{
  "hidden_size": 128,
  "head_dim": 32,
  "rope_fraction": 1.0,
  "init_std_qkv": 0.0414,
  "init_mimetic": 0.5,
  "learning_rate": 0.0061,
  "final_lr_fraction": 0.05,
  "batch_tokens": 32768
}
Each number is 500 + 40 x the weight over the matrix's rms, rounded and kept within 0 to 999. Layers, rows and columns count from 0. Numbers have three digits each.

# gate: layer 4 MLP gate, 320x128, rms 0.213, rows 247-281, columns 0-127
# up: layer 4 MLP up, 320x128, rms 0.209, rows 247-281, columns 0-127
# down: layer 4 MLP down (transposed), 320x128, rms 0.183, rows 247-281, columns 0-127
gate247:545593518535537527523578496551534501458486462492513549480508469503533471466401500486531495510492477376513451536510565512497512480486583495517455576481521517475505513546542531450489538508485532513509499424510497519491504470531575476561554477444487493508480482419472438435567452545506590440468430503434557496514489540557492459479489509506561453539487468532499534492529503494529453472525
up247:478509452487400554517511557528505502501505538471558581528498440516521498517513557478482469472497433492505532512446555508495482443526454626502531481543456524559501449547459434504479475536586506412498521523478513557424501612468470439497509401493526494532514546498567530606468553462533430453470516382503466537539440412471472527576513488539382501514508555593460486481486466506454537514506
down247:507523446502485533509540512442460554503443503474487582497491478563500443487496488469427528530558395402497570549473531474474461488457463515538456539491416486474486454509524454488433516521545522499584465460490504522520410559491513432510555336452553506515495483414534482514558541486470496424436461405528593567474453453523509541482517532549453434589535552547426537595539478469523487471494
gate248:507528496440507521478497456505497482530461467531507457427440553510521500426456431480511545475550493517495509507501482530556519473508481549514501491499525536494455510508469502504492503521571484460527450543519530526500602474551538506508443474494472523456501503505483543538495502473518501564564509492538493493513501495454487549500494492465520505485492477455476494475541533473548524524461
up248:514536489462474557477502525422490486508451458477480459451489469523550513506471458507484521508509488560405492566495518493551521470443515528473470500446482538532524492476446547481501482497504540549531489567518487513515556471532455536579448484487524482468523488515435489509499500522482448448547556520539509469507504445489444518452431497461474508487431505480519501494504442475531539539453
down248:477469561472449529464501513461455553505472477435472479426472507549505553490452486519604453480512556533475517524488418464493508462482517497532509523512500450538529479534470582512492475486508528520514497456507463528510535453535456426518534554476487516473440479474479503506432535479504431507485532554454531535541496441437413585488530549498502517535443460483542461546503533530501482523477
gate249:485531547545518539462554453526553600544514467599516458444525516551512499495518555507445478502542468494516498504539536508485477502530503510480501484488518565511525502560440489393493549525534586516493462535518551468509456497511494490461502475477524471534509485452460440520500468538548443466502520493447530534601466479418465575446522506485584536508429457516599482472519490502531530484481
up249:456576504558529519436475477541502564547494503511452488472440572495514439554438573515481471501495502523538540513530535497491455555531546462488499490515452566603555492605466498418511548504536543488438485512519557452478447532523476543532452515505510537515481433483475452531582493484546488484527478453480538532541479538406489536474537474500590515428501477483514547520475474440513445459560
down249:460526446509401530495445509517564445467491564478516451505430496454440444463450530490493529521531489523502485473555473475500433521520490567541427551451475478530504499494505521472509493367499497574510527507455516558536535524467465471550469516488465439412453554520492497573507534520567559498508418479516538464484510456514546522487555483544459545517565461583496480453535480500444538528508
gate250:541528491516490490460556462464549486518551495476519449499561473460452514523481464519438484563612508460607498530524473526528526441476482513570540492498499503463500412481538553454506475463452482580497557551514481484518486507433554458520552519455560479495544474582493504541511507539516534560481466559566533574525529454493487549520557468529508542497502485497545526519529499492492479516469
up250:507494469494508492550526497473486529480526571491512463430448497485516536386460490487570540456425508529421455451414513517516456600537544518478442444558433484476521505515445422527548477491498489469504469469460535561505568438518464513552491502502461519530470522511527505443512449457491401458540509520444475499473460509508552492517444489520503513536481509494475515432524537527482516491494
down250:498508515478476487543516525470485478452563463482465495488549507480507502454490535467554477490503483486378484458478523506576417525507517517463449473531519496392487470474452456461525476533419464450513432485431434501512468484550479488496467542464565519537480510525519470470496522543516453418496451482455505512502498563465579464499458529444417504515545573482449487517537550475518504448496
gate251:544508511487441520424488520539506438527482452524475440449539443458507471517460510560415488545566471455491526472533467496498507520508460549512572436495477513437595470466481543456505519477548435490564467528471523440511506525537500548484466475508524590446485511498467531465517517477455541490525492501553458524427443416513490489486554548541452526481492472518444505497454443441513435422487
up251:525554502493489440506545509502496473504493501508472481438539492559488485510497577568444532489526445453503513506493418507495524500538468533519523416487471508431553491479518486461572512491417530554507504540494565490517538474527516563555537565558521495507544534473486481562474483528425583533501479553542433523448498518496485514526538510541520546429443490503472470455511535506515489520453
down251:521511518470455513456485553531538519518443492496513478555518435530485501449498556503419589471466517540470506468465429548506540490505528530432527444475479434510539510543507527555558455551484537442555501533513541485467454450482552487532495518452473454562520582447510524567538510454541529560586501533452534462494473444496500498531535530521513518429438499517507459512518445543440488485470
gate252:602507451503643558452599583468508521462510521515410529448521487419458415457572402387463553507553461508477554494472503441563557430535437463505487487481493464526439496496529601532520564529459517442508516512559489441448412469449616499414517483406530473518527522491501463450492516476419540418393442555543518512416559542456546481509544567522429505499515489543511485533460500430481477460533
up252:444476496432409455544406464498446474559527417538555487460476481506449541508481609508567443501464482558513495447565470553499525442484531435502459551552474509503520507516451478501539410447523422580485481528443472429484592551435438502537486529569515577465406535513526525534491490425554461573534475475442498575573521482526481513490478503600475481433535572470512529512471527472468469502506
down252:480446536501426482515419466435474512585519448529569513540524484412549520477505556559524420520455513532478453537596567610421481474481460413516501571551483458478547507567493429524533433507505501562510539508472514414571549559536428535507406528551492585525468479556492571536505544477443500512535503509492520550647430415538516510471485488561462536515519471560487542501579526585455484543378
gate253:484512504493489468522535517480520486529550471477550563472507412466461410494527504502510463457485499485557603470507505533526413374531500561460452541511421490520489508550522553510481478508473493567565513573534425576505451495491468518556516468499531410496528603482502473475514526504550533511505543552576474562539520457513495379498526474514579483557509525554433497558537585492462551491565
up253:504535480532432500529565497536566512552546506449496536533470441502428571487497564474515494499492524495509538449507482528533424431459494601479497566498501539448425551410575532531508516524557442496480487525484489516386414449506504462495517469480486490553426537566496462442520575397467545488483481461505470576485484549490475485488497482516538571538467435570522485456446498491556565535519
down253:560468486487496539438450546523550534571573547446474539439441409514474519488566558461564470539498514436434510519502519524511441460475506536494549547512486500516520435515525552521509526530410473472539561565527403518458552456566511544589559522459480529542509562487499600493508510469514498511477565502581427603513521490537538463489488484570579466521548526512514549556485512462550510455455
gate254:488523508425579441468443551497533531566519495516466525511517565489527518517479533448387531440455407460511453473427525571501553485492527507542470533488495503490527481486431422485444564528519502555518528435535568567477542463477491497507435541440503483479459492508494485502523527489467467513542466487449481455575496447458519493513510523504468497536490425487497518453493555514479483463493
up254:525509471423498424460460449429494500524426528560488562459501476463556503447493523497483450537495464443504512517428499489487503520545463512480585494455562464387511476509466464434460557479542506541519572491513522455515562517536506470509449473494501485495526513524535492397491479484478481490518482466468517475489513445569479528532486488523408452482478431469510488461507520632435484474463
down254:529490510430487487509490503452543571534505502539546478535523472456536591500444508514478477506513558486417410492535522526528480484499479505511559505487470554493512554534492493468499557523568490456466520444525606521517497460514513511600468502435474515448489561548613477479507449452549506550567453501521486476490470438514464479577536543505472427576418457506500459532491435497530509501433
gate255:512507472462492510545539500500518518517526562587458501524435457535466506384521495485500530485523559455505476504557528515501497529472540599450455437529516453511568514397515461472559432501535478550529452470486471470450508544455550573531515475534458483522499530461495486523504474521522479573433518524430521542515593591455430502440603478528432537513487522524404505502517577572541432511468
up255:457525451487524573436552484464564529464486562511463486449436552436572420470507488481460525558506529470505532541509472533524465499573460467433614507549559466463414462517507506448459511482547443548499391471563474538505470518494496485499459494491461546522455439496482567481408561528459588443489487574436450501527438421479515450569526502430517549436470549505570546483590477480461542503503
down255:439566493432468424551527465531494509465466423515466455542504471454569508464475545501545537499512485499439514457521457541579499482469518453478552522522509470490488533472598493533482522578489502394557440525553501482529525528456517569416515476495508514481504519531489488510502543499569398522514502472521526517458495427526486515544451487428427405529515468524473534470478529563552440545468
gate256:505503494446405531457516472515447529535441495447475487457514534510500483495497503524498510459513451494516474474497562492523534475478529448578496487420498525508472468460507515469476457501516489481559490521505499502443521508482467447483398485520456491469484502513508448536495562508490588447516494456516490497500548480588531462479507438443447454522537448520534497520626454509529503477522
up256:447490517561504543506488484484457503439489531488535524527491511536434492496475537521518513560525509519533579537507482515486514526538471500388472510565455447493534544502498485517539501470467463541405493451602473510599443517499482536489517545509480478475471483519519495485497481508589418542507526501439479573473490536476544505565513541584527529490501532506523492459458575505388534530477
down256:561520532452496428542435493453477486480533468510436435528536507543545545522498469450513589522489545512506527507501551487477494533509517512527508464443521551497473476474494537446492472561538505516509500585454482522435533478509494469468525473530527525549461463449547454579523469519563497481456483448521502525512536490529522502467454456465473473461553453538551456476481495541531450513512
gate257:484546584471560483515574446590531485487491474466573532535528520502547538512463545454528548460483464520495483524547549563503480458451524470553429487456499504478513471565467493535511421558523503456483558479472457546471494512507546442449473430427439490478464567528487467530509561519448459473515527490480436430498492476532442448453439573452552504548518414547502465443493459506510494396521
up257:451494488522474513507453441516512532508520477443505497549516522548497494434514585516502527440487543463470519554519504561472460573537478544503437515506560484466383463543425532543538491522481561456539438487556499522504522586541509452514554496548476486455528523532540428505497532481463538541496515480519451461451482522519519482540423530484504534576522554499494495481486465564525526552504
down257:582493545449430481536531448451510499559533522538489459525538432456463429473481484527553459454493523482454522489512459507498480386524594454418497508538520410549458499513406518511455528422492534487504484507482514517557480529470484485514494490508532520509495510472423528585513484454476524572519526458516511484457494535595537477503464477538539500478481427564498472515465535583447480530433
gate258:462525495441559471536592586558499535495571557462550519442488487532553474513506479458528552464446518493463531460406550502536517485532545494411521455503524451486505398453575477492552516445465481496469489510580547482467451527461527502466595481438523530505442493552529527563490527495462478504548520504516563597513433509510481517490463446483495514550446497436367455479456464559494473477513
up258:418495460473476489487568472536441515443548432494545501466477434543595547532598541476547556531508485549516539480485514461530537523532519500427498429489549509549510422473587447511501495512460530516525488451559564434517450532612500547387488471514438452543513513516567511487475473468507481492452528463444465514463475501546462488478505475525510500459517497433423449423491473542518458477510
down258:486509407490551435588586510557482498464493478491525430439511481447645470496548513491523417594483507531495494550434530482482543531538485473471463512515463415518497516453503501536501521431520537424461525484490513473494478448546504545460466528501501497473522467522494480553470466477484512608510551472515459608559475551457504511455554469517556508506468584500531487511498459483463438536497
gate259:516447480458513524475536530498388524522487523412532481548492471529542474509569540495489468464534441465487497488480408470464476459550519549507526460510474583495535479536498510467465435574480470505455462556583452441497565411440546481451513463510507523495554463490516486500508435467511431411498473511444568474509489565466469553460533498416445456577553433577511514484482463513548539567480
up259:514507456546460479494417475494569510498546537514478489434481513493500514496382481468485493550486502507558457521509624569588478489515497512550472586484571404458474546459472504489540583386518510482522511449420495560539428617519490508514553478499528491528493561467429495561520531549409544580546540493502504500432519500521500424522513504578584593513458548449515430496525526468519467445519
down259:450505535463532492431594542511452485564535465516441484443474544522476536497500442465506503537473485449507473490519513539505512494560398485466493552514481488447501495518486581516526491485444555502489569516494535501485511589518482439454542422507528469548458545576553495580538426531511531474545535513552541545445492474464584524520465575459514460456543500531484558506503538516536506460421
gate260:475502529495510443407507529534497500440521484520429472440510527518582483510522487536563538580565486481500495522491409537596450447471502569550479567500504542500533527558537485555479526463548462495491549425484455455567522521579495543469526478501518490461531468538462456521469472420469524486463609514525494484531452561568504568548472515516542492456534494528478412491531511520421445507525
up260:449550485538540453552485433514519513461537430543540492529524515482457510479513523437436587501462501477469459471498499494585564524535451381529534489526462491531468500457499535554456530527544522443520512511541516490462504438494492535491517508507501557503565569470518477483574518539492496485520490473501519524510547492423511500474533524529459541520460555580493526392449466402514501435479
down260:443510510498563489545521438526517464494559538519483491385487435474460425470537484478474521554495436416532459462520541535554483484510487486505491528527483588533453538532461510539453508464511494463465619538494501397463498489479556536472493540507506538513480470496521432562458487467436488547391508472569505501488538504463502476429499527505512506442487535499508470428553478500539524499552
gate261:496510541507471457458506472535514455553476461466486456512524534492488523524489562504534498617429507455523570525484495586485506560546457513528530460498541445492478491562479504453533520507508522501473489504540507549519499585505491509529531436534431532533505488561479521497470504512499488563433558456475579494520531473553514466554442506501502537461526542556497524537451500517485468470483
up261:472494453418458530500502562499539540537486529508570543518560491521427515473509450552534451522499481503553505496481569478493491511480591540540519482518446483514509468507514533505434475480470488535510508480437531565539451471439534521482516538480502446459477538431544475475500548521515504401572481463480472551532461547509486495479552492490469491546538471416503503550589505557526560529471
down261:463494478536525483507517525452484515512564492511513476484539488573528523598493544482538539582535505606487562516561536513427481542545459507531444500488453516529478467471469497502468477554401482464518489481404481493542534459559484553486519542498505479495459465452570559518523477483538534557494442496566474603514447520443477487536481481503505515486590466485463511480490506517484506462519
gate262:566490476500492565497439560415483414503587491451475457402451454500461539567571491497477525531505445451469445516513427448520545473500399416470601503516530530421481529462471517507545489510500564559525498492496524527517550520463493514495606442483458525513492468556531492459551506507540445543493450465469483483494529527493527563481518535496489509449513436415537487449436510512511541534399
up262:550468514548546412436535457553477503475477471452558523498514508557426549411521508448458513478451522483579485521450496609432497439527565454547468450536500467599466528510508534449461506551485522496450565522498474463464458487490516538524475543391479472540438524419514506537474510490505419472480500486517460528486438499455530484518454470498496548520468517519433507576460503458556502478548
down262:526466540512567386490543507555502540482501372517553512501564542520464518502469528494476504458489457509575565462473532577455421529519513516554470464562522510523509481438516475516453496513446442501505495439491432439500429463492542498528494495470534481424495542437456436492548499500474467439508464575464441527456508475529549453537492519462485477512444438572486582546536496436543508504543
gate263:473540465514449454497490560550519465522424518481565521512529526502539497465442548481482426459507550465552495515436541565512500472437471526564474461548474436464528475513452439492502510477493479438550523464530519488465510487498507524543490477586509490452499565517542451449496463509462488485508485471407419504475516530470476543403537525446522494505526507467484516594539524577445475492465
up263:445487527525538478508468501487498476453500461497488491533459495489486557476523537548496440520474506464489428521519409432508501501517495421464524459475514500441512478543447460509516469506523526477469483470479474426542468522443456486547504512550512433522441399537504495494540395519532479512519491502453451554456521521472544486530582542492461548469478497488507557520418503569587438540505
down263:451494503549538432573439441525477503477540494468481486542454493508515588541508475525525520485489443497556488547450441486520451483518466445484528510468516520496489519495371478470515582508529533529520511503555452399502429525504494429569481463480496501520453426524469517548509478491574500527530547497536476518489438451500537437465581472505475436469540459503530480497455577580513460532456
gate264:543519460529562524532499522451512478425464512530481455485525471444478481541524521481528540438576463495479487472491528550524530430405482499526416406569536481541555474484527527484556502523539494480514390490553524503451536510479634505491507448476446481509560460507544532467549547458493495485447471515531523471374553529512481536486469532591608501486519452562491473464545574509480482467475
up264:497505525519505437534465517507519520485485541487437509520547518469542474516511524469504579473526515547513585596485496559562489481431519519530450537553478428542612546477519472439560542502532488572548511422548477508467580498478505504484446434497451515448403376541540547504507551481493495484440478517411593490424509528492404486510451483485531496469511461471456485484495517520497461492540
down264:461497475406431557527466454458482511561462487562524525478457547465454529475442520463472492578428561574480501540539457462470492565534514474515570514473456522455560504511548469553513595569499473492466511517532478484481430449492471461461502560552501465479483472563468511517538566468556506511528529497470484419490451574499583482500490544409519424518494537496496535523498458466466488515541
gate265:486524499437505483455415511508504510473549554478546503465514532388521518538480481487464465512482558429549521534541534546515490450482571549519487510427477513510504444494415500416505473546546486499503469501517486513481557488450408535478495518455498544531451463507459498473482472447464502525510490475499464533493521490544465483444523589481424444546546496490468471487511483467541511470516
up265:481518462513449529540628505504560555444443437483507502600481472505502448515509489498493493473485462550518499460525521453544524541480507498482480464563568486476491470502540583522544539401510511506503468520554497517537458494567526426540478480573567469458537464465481491461478525501443496486506452466440519563510444490540576456506497452488523501553491498528463546513522522533506533528535
down265:507500489521409526506518469499504543501463506425585532474502427510536417524494502453472471490504536485472457460544540436589488442493442494506479514474553493476492511528501499542513494501522498495567426494511454562572484492455477533528494505488578534514523499466501494541520578489431529468535579473505478535430498534599429514479434496497540465447481448512463487596533525583521506454540
gate266:378509538501543508519572563507488465549424522519527519584474570549482514468512508490414600345715367485442515527459457491425551391484555455544387378559457541508454555562477491458509522537545479477553534387489559498457552385536449560458514395466558528359403467490457404541518398448522504436456443429441572497432530579506507445468535427515606567493458494453439546549425429489509450505448
up266:597449461457433574463436407448524563476594487523533503391574381446511481570445524523594487654347588487537506440548541574600505596488443607461609619474472428526574476458480520485483483519482521515476515585588456483562531606486524432571488534475399469577607603560546514411521523582493490510576583585503454476548512458442495497527507520513427516488589480517527404475520585484482534554505
down266:491505443524425562517520510501562508534525456533521485456519566418473525450478521506557448549433549508483407491494518527470449519541490482507570483508482544486534468510449533466576302576408462511529476529546526521460485544538524417515469560511491477564453496496457521477514442549468464506561493492507517526553489504496570524496403516516415478461474558526508516538442554501509518545500
gate267:483481512471547538505528550525451487547521541524481518535474494499512460570480542479547605546493479557473483500559591530438518501520525565531511457502533520517518452495496483483517451458515520509446505512472521437501528507508440514477433503483456555475529456585493502558585536562562459585495465538453521518489534482466464549472515535474482422486500525473546549537458486433556502516502
up267:562499500522473499477523521542453527481474543491464459408529501481558458467499445529518527504495499508572499445550416432536470539524496489486436479531552504578468574471468494488558475522521489442437548513453492545495491461476542531551496466555547438498456464467522537507447486456527498495490497455514576477431507520534604442478542450471538553526548496468471514542479522489507493456450
down267:505429452493552490447423488515482451449525567549563497463538436504534551466534574495391438463501493483512471506464445462590508501488551482498426535485494506429492551535462591511475439533480427462539509502506540531510513478481523448607548448481498468532537496448485531527475463397452535490526492447528462538556502490515519478510491472501519503481485497493512503521481566503475520471578
gate268:512575540503462478523527449519519527516466410553481525577514544491478563448424564507422488527583458453456522555454534477451572523542496468492506485504524537522498454448456518451474562535526423531515537472562563502501573468485514488439416581520526524510486477442529459487442556518469528483526497518552494500521543473523462360451583507500499459499514510565579477488463460475535471521509
up268:557542559488476463535530463560501506589478399586430510570531544515516527508423511489461459542553476480504537525462525468483509510517519542472546500508523554483483433458471542527553542518506434565463571536579561473514572462453489488463454587478506496541486447501497481514413554521496519496498484479573483518487533526525471462440547501492482469500543526540570530530474488573513451506467
down268:521502516437465487489508529498499552504423512482490444515523530440452465463533444531519556482489536498536470526496492477454483500487449519453514458471520462499502476457509501504510539553506480537438450515495502503493596444472522541474476552472522544539498592500441556507457502568477479541492437609529544557507491546590413496549512424457468481424458476458496511464524482515571475500415
gate269:604502461452491598423507432524527490463524518455430492515461591497524551420539467539505495493555496439535509452501507486533410490498484545567490483493448507521458585612455445494458483498432427501543468476560496531452497579528520529477487444509552500405486439510521486469462452426498448485505612587552488509542497454463439459496458470565509502578551470525627455497594532536491417553467
up269:463476516494538525507426433503536449518458479448550482499439517490548565561516501483554486498479331520468459522438551489541502479549493523534561524490533479454496512499403477369545503452506510509454444507453547509443509589541511471504505487521544502560523552482499492520434472510484435573439456474509491518494538513380457603500502573499441512490498559507509497541555464506515492537485
down269:497499457474477520508494473516483546502478504545537485437497498457405375488498517489610488472460487529503530497490482524479463461570462447455462541483529426503467502412486465467441465451449498636497538493437594489522501537516500503517508561457592475473468547527489563484424381495520561515466470583436476498516519517544480478508494474481446575518446511493525572513453405517534471547528
gate270:485503501572488485506461444516541475491502434445452556513472482501468446478437533457537504534545597490496484445569494497482539504479466470460468503480506487496519511555507444477422526550522499477504453434498550481466534524545548547466508481484504579497451548460515510484519534470520464482555522497437518517452516459519507469505543493441535535481473579542510439523519509498514456480540
up270:502500560548491503505471452489517485563543437461413546529469452488485462512467516455515528580575577491492491473589523513484529549512477575464478527491530499508507531582496496461468474554473470432476462453523519491501539506564561522454467468476517578535469550435541532491496522439521479497520503456471575517492460428490514471508514491460585575492461552552480438505533453540501457458516
down270:533511438520546490522472513489480495477516515558508496485422516422443447376500521483544513476483539461555465408559505478498479582414492526441518527428522518486472461519535429554485495512495516499545531466469486486518510541456491490513497499485509563415441459506488518436480547499513511564509505498427447495432425560545486447520532536478536517480469515540535548544540474553490514492516
gate271:544508486549507563446537508573472507498440514531448494485545504528503498534474482501462545476464494546480462464548509592444472495538511468491483490532521465536479422530464482458577500453525450488524537539432464475543508459533539552487521464503568516518503528562466560546450521475455452506589548558506492638507581499480588574538476551541450533494509444450518574509457450463583483531435
up271:569502458498518502552500517521494500467547507450455589504485579558460469512492454509469512460530500471510469494510485545497520502493483458465447445446524531541463468454574455507490524479552514458492517554403539511485497532529532574385448526460513508471583484469518503509475494537526481553478520517481478488443500536470486584481554468459451496567483452528467555566469628455525537449518
down271:528555539468539476409471467496524461500471479471512472548477621452504509550520497465460503540468482454517438515503486468425497531499503573476508557468455480436470542517536549474415557489539601526479533480533510496474513463520485462520580544468531476452503469488550492508548444434571447529503497448502473476564461553543448535507567406467510486453549507521447514544406471504468478458533
gate272:568545486509525565456555534591513451479570495514529526505437507510523492504518520439522488509448478503509427469484524569414499477482459492528478462481508510518533518499462493463444450498496515410482465488475508486412446545515499439490475470444474546561500505497566477481538505496504485521500468459496482429500570379545506520500496551497487443482468464519459547477500450441497514460446
up272:534505470472515506497526531574471535503533495483491438599453527509416523551493486501508467489470520593522416428501491537456521447451468454470464517478474584585525522542505525476510501501514500598532474517475484476470469508495534478561498468469540564519472482583464552471433503495539476548573468369528431476463519446571519485449437501480401522578513454479486513446510511486449510432469
down272:563484501510462493598521512509482527590481498476583492511513510517491507478507513506496457458497479553489465501580537503454514450422480402487457518533452546471488550496507529483536528440484535544496468433613523465485533460507426588528500547565502522506459506549473494529446480534558478486542443513452506515524510461580563536469506479476509470472482475463512546451469533572481489500531
gate273:516496488515484518456537616541461418464522483484509489488509574531511453516474501511444490462499469472497521465473496557481537517529535473500472516517516479515482544470563560501457560500469476517574529465519522455490506552527523634486397507479496505457504510494459537485538504486482459522512528536554516475427485499598516500552529424485487579404473474483524488523544470443436476501555
up273:535511503451498521524510596507473481519498553411514492486472507492494485503495545534485462514519438466476498459518518533527531473527517568500440501518540418504476502507512562485477569484550516520554504501536501466477524554523485576489473516501497514500480568517524505521510550449518433563473510538528538509467473549631569519527481443456462511439515430530514525522565501486430488464563
down273:460589420465411470520501471475558518567461463519478580472509488491513553554498476502484397547453487466489458459487483487469494525563541503538514526527592492419526516498492620546494526534492514478512522502493515511520548445422493490516439518575470553509506538498530526479460527495540552538564519559593424557440475499524508539468561537519450472546528512589419450481520540504582540455477
gate274:525496483495514494518444499551461445441478552427555470533494541489480562511467408535499502518515464487555496497482419520451478463485481500526489501439535497484482474497507477501503576578490469548488524488542429339481589497454506478524536422488524560460431438507521490480501576543523528391537482388537443494469494502467576534446484512490483469462548509514439459453503495606539473509517
up274:477523511494493524411499555481451570532567514519490521521500492474524498470518548483543512514490546499478516515533604456499518507558506496528538498516519491487511535486466539456555539432441537498458463474481507561492438516544434523492470534550427560580506588519518419519549473491514531605543550520521526539572451483492423507545482495483494559456495493504570565542552516414460450519494
down274:489443543491420469475536515460471536513506518458555511523518383477483513495567485440493518564501541443528456490438519554502516496475487579517464472476479523513551548507474527479428491489472482487496495476547543535530482440497517524505533468539580464494499512590416467586589500495488496505535456561452522426507523514496521509525438480603497504469522486459485533531437510422528493506574
gate275:480520515509531549482498423465513563474472504512528507428617498512613566542468423480485496499572505461484499496464516530525494493539494516538496535508537507520510441427514491540533557498487416517540533498561477550578547523439561475495443476491431501540528576548485409456471518458470460476519507544495458457445508429422532573496511517423528432527500469507468456523431464500499500506506
up275:556465543552522450486474508530440445599537488453490474519414477535450505480521569445495492506477490520548471510501492505442525475509486422502487475522479447509495587517477536464459507440504582486523475506450540421463448480577460549484532519564594496500488407476461538485560514484492462506473559538489533501511469507607524450460444509510467528443556520487583473518556503535506455499497
down275:470483466545495458434524460500525530454580435415414544412513542526483515418484474510468423528476493545487515554513503427526542458552544481500500478535517586468593519501532487490459509474486457513501494485493487473516487550482521472485551591500476503431528547458478457493517575471480485420537535478475537494422452542462457520514476481548540456493511524467481496552545481552494523513538
gate276:465528503526537506392439437535457528498474541440452532499635528495474515460515518506456469461539509486526509437503554492478515464460450526531479491405509472528524413511472517530465491469472434493576513513522506575515512511537557544550547567507484487470486522541566425533516481459533472505459472424517525523484516469518560551473506502517552536620491431512541488532552549475478588453529
up276:544451525514555493463414457491527528472432534497504495538491513508451469401467530501463541503467515536439503488505525438430574467555514538520505500453468523536508565488525528525397450479498453570487468412505508536470461528562491496557549579519460434444545513480544475494538460524483515482474483454482440497509443464541512468484395448458475477524506521508531537513545465476523514488581
down276:447491541505521525505463520467582531444508506525547452560484460436493503479499471476557414498512410478432522491564529428452525517496529489436501465460481485564476554465590507542470527519478468496436506451523523492409506404435524489501533497488461532431463566509467514467450537503472478488497609505532514462533426544512485473485398499503589426441433519549511514462524501544530497568508
gate277:471517470521499479503571485423482539571491495511496457506492476494521577559499468543397512498519493530543555558487460508459504457458505529535529496510545516499492439466499435550452521506571499547457549521517533511483548506488580548539511472484487519545507480535550533459581484516478492560470558556471444614548537488493514502511536516480469540479515550453432541432505501534522518495525
up277:446451485479527507491555615536453495572515494556474434526535527406482462538495490522572541468477476443459526521523529487529459480543478502467484506500556540508550470513418462538457533585571574509516540467494454503515563439406597438495461486513451493457536503505490475533516493465550479517378579559491526499522521451459537531550505527509508504422594404503384534505494529483484512481485
down277:418456522476483479549504509518453463574518555524520482484489475439480542536530516438493490514532577389584441550592500449458444492494493486470532476511498484499542496421555504563474507517511482521600544514520520445512470497495549489474438525511469570504497533586504519524538490507556502421448483411483500557591548477500491513470454482446485530524541498466473517507553482480422435451515
gate278:454550484552509544521558474466519452575537481443449518548459530526554494486492503483441533502511544487516467486500538452549490521550482492523488539525519457524449426475530569591502478545476478404493482461462500522540469552496531512494494490521572474519508476568516550475443528487461487493505489486441538562475556506504448541423555497527524514412521479520500548516505571564541462519518
up278:516444479528461473519556500499429452496513460501499494551458460479530536511528490486512503499547472502592541434521526526493531611518484504511473508559491539550511509483472481513503536540546488432507497456503535542520533524519596571469432525486509516542516519515530393495477458517473427513601519550507473479525480438468388574493389479525462503477484488450530483505566481448472498490408
down278:578430481481466501479508439524426523525498497505496483560492531560567502575445543444516502503586478469523529510534507525517513628523576557454530515531486528537525494517504484492433465499491447475533544491518545527521511497504525586508472533500503526468595536494473493570472493514523474504507498570523438513541564507513405522453433497505477576531452499454486571448577596523511486497417
gate279:579518495580452446515508475381456539509478455578476461468517515477470491490459458462451475471495514533486500475500527507448506538453437476477526494456492482469513515457496506544523502525511530528525512474468439564386506462524502542511452502468490438428521496444557488495506525552420491543483480436589506480503579541586471521492554474503494451550518513527481519532555475495513537455592
up279:524540499423506514472471497475468470468481563442450526472458529513479502461506511483524499560454474526593477568560546504449494518521527534495489466585456470559577449520430518460540498576546550479466399541509520428479486541495513473541537463503514506544447506589412488453472505508473554469445449526533439483470504545577518538489467525503515546486486532566497511525506566498519475427519
down279:526530538455512527571495436502563492519569598401513544561495570487526491446474529493490466515540488501628508508472540485472463501495538465454490535575564521501544483470478542453526505529566467446447467461564525504460563509453519468488508563417544513521500545527543556563544496545555498487530545513468491564474486564480493529502461444508507567567448517508457552551488465504452450482496
gate280:490451512473529479518502528437568539457467467518505432513514511482482495486496486486476480546503461465497479471503494547576473561465488467449471492517497475481454496575528463537474528457462463514510516523526496468512469515502561586479501497499508440504508515525437467497539425547455455513490463561474521470529470505449512533602496505545536538529473562432481502535517524463535496507486
up280:514450494487504456479460514469526505447474471529553439487494510473464588492512450477492452594520466479516502483545537495526503578468516492481485494485509506477494482501515422547504513521472423515526510551490531464438500537530537569492520497512517428492498501526445459493527417572446502499451510538480536446532430496468538537543511516538521501532496549450491487525545545461545498525559
down280:493504485487515533497483490501515538507486519478537383475506469508524478549502506431438505545506525555594510504484506437562488545504515482460406558538448524473513574545520501493537604547501477490439531480453492510542495536456525492470502486536476487465484548488417467467512429450500527451462494409476484531516553526450532546508519426488523426532487506496559515566545518539514492501493
gate281:414564517506481510507449520614498508568557493500506481496539459582530428557523557465437492465538501448421536510482536486521452462500451587498465510516571509523504472533538514527565521501484501549476511496555456511474549477528519494504530515526505480492513517425479600514484452442495505539477520549498599548499505482492466471439424431495466500452524474498545502454553532517506512511496
up281:538508486504578504490492465488490477496515537491524521515578481546538501596561557428432418451541495499385493478579499507495472511533458545484496468530550528465455477484588472479533523513531509544544519512514477515549521432502544479490462541523522557494488463428488531523502554570425504567484566525487531546529511482521481504526433486485507504467490403445511544441571519539521487466465
down281:507424441519512521506520526525460469463455441500511517440542504494509527528522500452522547498622559431439448423513436511492466558505488524506438418554530510457470435526568505503514563499480538513479526443561516456518522497480473474492539501551475507481491515472486509447504600553530512443494504559502490476530474479439516498604432554483558538535447482484458505514487425549605502490491